Weights of a small transformer language model: a variant of Adam for these matrices.
Each number is 128 + 32 x the weight over its row's rms, rounded and kept within 0 to 255. Layers, rows and columns count from 0. Numbers have three digits each. The size before them is the row's rms in percent of the matrix's.

# layer 7 MLP down, 96x256, rms 0.0774, rows 0-95, columns 192-255
096:119082096160144170101098106069107163131174128096162095175118097143098143211089127181135120064169073117133175141085130106167090135142150098144146094165106138113134160050208150118123125138156166
096:179120092113166140134086173181075114140158145115132112156101086191194168188134132141180172082071141100167097157188107171105210150162133101142075113092084014118086101137081121096207172130102083
099:135146147129095144155170144083134137163097157178172163110148166124126150180047139130134132088129096099089156152155133157106176028134115170132144113174146107071175107135073097089152096075101113
098:151080126133212177126102140138124139133111106148136153132099131111133082105181127040046108107127140132074180183155145116121128134187154123150136142108147118121088097174137105125094149143144134
093:125123143123147164139140196186177093140113122159175147207084143113108122092146119055192148158106120135124162063154087126118086171127106065123131117209166072187043106115091145159130123150133129
110:119168108144120076129153129143136222150102170087152147134097113121163049183094207143109089119112122121058154074104086172120128146141153151113087111100139062115136095082121146133089129057135120
092:109108114134088134163112096095105147123117140124103165088050148161125130105186148151137148119112134119115103124132160153141171068153126058171124036066162116143068155148100119150158138161172093
111:171159098140150087135145172148120103126092089165147170058157141111140174136158093153146161127143155024152180163126105125180128136110094113088136178143123130130134121138077141116131176113197089
100:140136177117106092091112153171113145163174208109090140163103099097216164068102160094155127098078103107139151145155111147087138069152100096133139116165131099108189170112159127164172108088215111
098:140113140104162132156157134180155144132157107139101188162108143107133198098108151186138101131085191137114120122084160139111121103074108082077115123161071121153132103086124112108145090109149169
099:135087128078114135135128168097080135137103120162113127188203161126101100145103155136129134106101135124179132133127128196138084169133176157094099136151130133157163140137125119115091093126122121
096:138169119125189117195139142094194117095172121147141110170137083093097184114095116067148119095107159125091083116076188147120144060143169131086149164091145094081127183116122145091135168162133115
107:166161137151082081102083153070130166143177081124142126138057173163147142130132174140133147178138142130150189102124077099115077116159183095061142094153133128106158149150132150194069076122180106
104:150143132092127127100128132153102129104118183116111197085096135133109138148148132117123112144122110182166139202103123188102113060168115120076107181108165089120080122121136163081115139140140106
098:083103194152087141159187157097139070134130194112143112129125114100173095176136095139089095117156105073086126162125146120159146156131068132196128086182156140119107124108162171113191103142116097
095:148135084175166113142119125099077132117088167129116113102109125168126151052180129117123114133094163119133108133117159126137180122166116112148106093168145127082226189121130172098106132178153106
099:161147148062074125177130085148114155148136145108139102155134108137147186167136130119192127058085106079172148077110152096161058134142171105142135122120130125087135148068114185093097122082151104
095:099112096094209082137145120172148124084066097117141141126140097141123157080149140119113131143154110140113123160119126119136212121103114117166160093121137149150057141068053114130126141178112113
112:128077146137103165147104147153145204157142127075140162159080136126142127177093183107194094109131103099137120131093149144159096098083099155110096148146117099063103140149085103102140122142118074
099:117120172136104079159118147147174136111108160084158203142141120161142099166090132161136107158114100066150109137154108144096152094121110085067082079056158120114067131190114084120103124083170121
100:142138140153121165168134165117119072132125184131115118159146089121159140102158129152128132163097115124164090126103098106206123165171129118156114154147104113157098125126140167132154067136099142
099:129171145123118185170168114171123144174114158080153166134088147157137115157115144168073098076114098152093165163106108085101125155121169144124160107099132122123102128073186176135123124174175079
099:126107163189091119110118194081078140058114172168139136206152160069092154128122132064117091136125093163118113136142186159113102128166144152167127089164141097128148126126129087077144129114139166
097:206085085113105114135165060088153117110082179120106102119090131130130161082148095162165142114135152099131140177113237147125113090139096127153180111163139192107163109112079153139197118128094180
104:102154205126126143050129095099114162097116170104117088116069115162156101158116138127087119124058115097138141147119116101167072091133086116113132181143131082080097128066156114137163164106127129
097:175137075144119167112122188111140109120068128130111154166138149125157078156113140093177151108117051115161136036179118131153147169056100154174126106126128166124137144123134138102028099073119117
098:122087127146080153151117162136112143180135099040111180102127143090155167114119128153094124123062110139127106169158159119125156049149127140111141109076157155121106140082178084095148128117144115
090:120142170144061110112127074125107104111122149148113086137145126101160196110146114133167091159129151135153116103170124155113090192102107151136079120076146092108114060067180140149105175142132167
093:158053098094163161106139182068129116149175113146115132126152149121173169128125105121124083111075125138096018121117137117121080099156147134107148091119146102177099119114158152122159152119182093
095:099149153092184110129094106104086119129103067121137136092088122148131155096112142107109096103128122128092161136136150147103079116123165108141107112101131129157180173126156118138104098134124142
097:087070153102088101210166099077126152159170131096112076139147081124139146104127126169101154116104107130139130144128165196116143186076121160120095121150133133154102162090119096080129156106125171
117:083137138156150092097095089089085148147148101101175115108066190209101095128107117162170105093160094116098175182142154156089154140094159144157125149142182180103119054161196140096152162139090188
104:120117114119162108166082134135135090153134115087121132074127130104180098086195121081128154101119184111124117126123106131118084147105145129137128125155120106146157137143103161106116089179174094
094:154136123097078093123045207079141118114139112119157129096092130155148150092124086058138115129127105096111173085108135110092116118120168065136153098150123116119185157153174161080091150098109110
103:127091110171138133107087164102110142060191124089192080173112150119120086195143146147122140094095112138173159101146144123070128137162103178159117126171120123145141163165066142138143163141135108
098:147154142106115109162092105102113122156081145186094066169131118088144094136138129102143092148168116116118129141047095145147117157132204148089086091126120155149075094110112146130148125111255151
094:103124129183121153097088193115112105084195133116163114141119131131098137132130117170185186088090132134105143135150075124173139195113127190121146174134077185102163126100091058112076133109125119
094:105119104141133059097143060106135110197193088107101131114136155110190171131129117144156135101095128104104139164126156111149151168118124158132121144098166106166085141143119147143180192167126083
108:103110137116167096191123160119110089114057122107141128111161168139102179100152074110157154104088137094090130165126174129134112114129080142089088098103125109185153137146075101050196095090137119
100:148117085111104097160076173098126138083161129177058127150106124145177171080182151117152106151138163125136167111072156152144098127100122112141151091182095151073113101156100058145144093159128145
107:043155149162129139119116134089152155080133083126155113143055140118113192131128177143112148135120159150092101122124154124125116083118159085158082044086108143076080207050115117118125127170115142
097:118127139062112146062138125140119123087165195165142173121138116144133074123136154102178124118145112111128155162151158140135098085161090133109097111176162089115131139129179158062102108055132122
093:135141174152071153087163125093134158180043154120111149150132086174169171140092125137174131114069134073101104093118157136094099131092182072148097077135099045106145178147102133114167111097162148
103:125110165105166128113082147057100128116183189116165090075111145117137112161151141183130111165071109095121179044087128136165121108172146121113159149129142132166127146128087138136111091134188136
097:176058147116130083121099122125161147113098154141058092079127158108115143033136151041154165108150197128079176202149153113127134137084200121124181097167134191144100172134152109137133129087142105
099:217118098108142139112148128115154121142221129092106173136084122114202152132172163144128092168111129156116156152151104046100126058203115097103168140158162161128190089103118132172207062165123132
100:148110136079151097131140152161163149206140096118121125122079102154122140092131137150091103117072132133100207085202141162110108064167160093144110132134076133093149147114181130123114055102093174
108:129185067155124098136042146122150163083143121135161152117120139153186140076151149176105208166130147142098155122142178119093132091131152070094143096148118113066113125151137091117135118132180141
101:169123152107119134162095110113131089155120141103216148169185170155107140120124037155148134141095098144103159110171123096115180154139117101101188143097107090161103132112097070133143143085093135
102:174143153076065177193149160128148127134140208119124154142073140131119131141133142144149074129106155127136101103130084131133114120121185136173126090138197105119091125121119160134080079085185129
094:056105154139095106205126156137155091145113153146150147166190138193102176116057095160149171174157131088192141128136088130150143114092095122102166126096180108208071123115130140128129192144084109
098:179105193153129120131163177118115154100130146141097073166115141134125113156126147116117128131136138145059114150071132071114174131101177159105133129061139174159109102147157155182106113156093099
097:135123067093071150119174081133165104083042150183146127153174078085097136136076143146100162122087074126124146119126108113151080143116048149124153123168090164136183099157076146150104132161096122
099:127176117161154128180109093125074141106103142116130117126119123128154130100080124144162127100103125069061141160137103150201166174122173118142134110121148129107100131112199120086116116101136072
095:121141143144112119082151045126097125101128175121143130100087200111154063117117114110180124098085120093162154097089154143156118092126155164126114131115140108147130137167097093085084087116108094
092:212086163083103086129117158129040122145143151123184099163122103141130152159073125104161157096108107139106122176143164131077130097152139164129067114108168149148130137144130156120187185126124130
098:088136125069183116091180078145139140136084091198103096130143107178105148093158165153121112132123069129141142088114037153158146134110079140195099158109080122173153121149107105104111119138179127
106:138133128131108121154191149135168108169066081057085193156142080086183124155122145114126108152142106095166126059068142149193162149136102116108088113169106127138123131109090142150106148119116077
104:097141189086126164168135117163160157112146077193113110187062107126101124118139167109165075106192064153163207155139179119121171151075163115090169120185119090096146076154115089147089066103125133
101:162152116081118119111123068090081117078167118086134161175165127145174103181118114143113069128115052143117142100118124143109073148146070063177141064137155071114095129111128157124157123129126163
098:130218124169143155138167119139148167084124143182102043176099098172147136106187168105098135082153117153124090150076135095148123168147122105101147124156143124118161135099132188152120101169129166
113:119163113111130148102089129142087085143099102061200116093127163170055146098084059085102122132116185168114090138107154118107123109133153129140157084040118146194101137166141150106164138082146084
096:168140134098101094105085203126146167095140165129109184130120108117109158122089143074182158145062092135132154169140132148125133144085128165184093107103126155083095102094158072157152193138135131
102:160116144104181117132147089160175080137120172142134071122149135095085124129164110109091156032062144124136095072154103081147164218085113153124153096154139150134159127165139096130061173134168125
099:134119127148185155131138059122123140131162161104128064091131126166094142154090143138140156112111152156102115099206148170115191147075132174137150138123095082123178135120119189111101089098121127
102:129097085107181143184101131110092138153118102128130066074096151174133092140081151130103084115127163176064084135146108115060122048115124095172091149081110103139173166115121145198154157133152122
106:119147102098113102125089079111146033097101138121143147123133160134150113118110043166210153153075125146130217115141115154119124142161143133118166086131165146163095121134113142121111111099089136
096:128153166183111155141120130130090103092168174126086065113160177118152148047095112133104173122159079147110152140106084134156151138122116179206125117126094079175162120108106075141160146170076142
113:132121127118091094140074098142135122150128115143142118112102180098168084111126122153138107164100111168143179159162135147069157123138146146107149097138168187086116088097084131095147137191126136
094:118179157137105148126077099085072126084140071132112109129146092135178108059094122149133106188149150126169090095145096165126111117096131173134097157125096089119159138120150138109081122133119175
098:140139112065092124113171143117151124142124141123130131088143130194149055078174161138089172152144128065128125112186106137148091192113149124146101103105083105124076154131106198128117147118144136
098:090124117140121087166138070120091113171191106151137154137152148204067165088123120171099154121117153138104118119145131130082087099130106084145154169120152130106128132111113092144130176148071107
111:153148071122155045067100141155073099107120196154119163107136152072111089164140083165121129107145159145145157126138121101134161135132117167143135158136130165197184141184083165134086155115123141
099:132101140184118145104164142157154133117076131112164151084185129103115100140110119134117188151134074093120060109120120110156186150086051114135125073127067126125081129170122144138109119070089151
099:101051133129054143161182082148064113168141142093123103152179132143141105132118122122138175188117140127141104213076176091120071147093131082173138140138132204134085182111152138104132151155106106
094:064128144182092160086160143130121147112076163081090154155093110133102099071130151104122149175110218128204150105139183100164111131129100120106098121137122095080086176110153061086082155119123134
100:144178186157087139100138130205084151091255177139174152148155135123081119163162140130160120077061078143138049146107124178086118152171089123100095108173131072145165157093121155099127118121107096
095:139162120121113176153152147087093136151065167169087145117154152128169124193135154168112169124111128187130138150079150183130155132147151101156126109091158169067097133108154116069091117139178132
102:156074083140121137118125198144121103105126144169169135069099156138118129138200126163177144123111164132149145144132122114140125145139132135093110175122121160137101098099159139130063059160148134
103:126094162143124123119140139168113118130107158121118158086118126116158152173202116108139137129093147084129074198181117160179133095085148170108069134105115107123078112163128095079131113138153104
100:114121100168174084158080066118138098124143137093093110174156143127146115143081123192042039117123098152078071111162191108093093142168159111160156146112160104107125134107109141134069141142149191
101:169099074151112149103131108141113132122141154139115135138126133116125148128113118150105113174212195166110193125154114049098121152115140135136178108104102153123103079118109087161122113139124128
099:134129105107124114171059101145145170136129113143107147123084130120195109098183180106143100128150193128098186168197168081150074110111123066097098136151178172100144139099142129158105118167166124
102:121100104147070088125145106190136103125133199094169152147136097123198107175125099080150119105118185064168083102083112160157091171092133142145099146143096121165103133178134194115103073132132138
108:159140115153121142110181174090200140146137150105171075149135137153104141156103146088153182112113147097154134134128050108155135156098133163104200091143127201145126101174189126183143058085103109
098:141130170134137094096133096167116110109130199125132157115130096127102155117105136112139060149152099084229084134083125186153136141138140131082082134144085072139118104205135169096149149097096138
105:176127097080115105179148106098167141128112136107116142108130160175134146128071141167129135107218142108166125117162106157182139121132044110085099115150165181154186157142066160133119102128121125
095:140077179110192141077109101086104113130153118181180076131128191120101133157171101126164167160127125159131102091170119121120104135136126160138137157165076105186201115086108112182071135130072137
103:146101111093157115148143129125140079160066150123116102063136107044156211100142117114087156135114092117107158153144122142128139079122088172141100130073110114125173098108142114126136102143106063
101:115160109186208110129146072092164138168162087124098135099093143160076122110146141142141155108101127147102144056149145106149119114137130142119108158049109116093161142144107131133092089070151172
094:162164208148120153114150099149135132112125128145088073134081115178147088131082144131135071139179151128093116183108115136112108098128153124088099115170165128095126133152143136158162072133105125
093:098091121156121125102124125129094109083177121117159097146150187098185101157121105127074121185095152110110158174092113145087109118132131174166128125116144169158117133091101126128116203154101156
100:148167180167181184145135105094077141181142142124082074154127091137176150118129130186155130057095122121115127079109100148142085107098153111083126108142151134132134155122124172117113130152164089
108:094162131073175123087125172126133150169155156127056140129175159105117117144123148137093128114163123138125154128130124137133083081169136123081124152070157179160119172148072133070136144115154013
099:128072131135152114121166189155134138183192112098076091150113104089155154080122147064135174104148147135159125171074144150125088066076144101097081113126182122171163142120139077087152123172114179
095:152124123186146082113123104146126148149105179163097125103078129200100129107140139152123171084171120091131127146147095061165116164157099140090151118094127161111136203157104087138164135103141114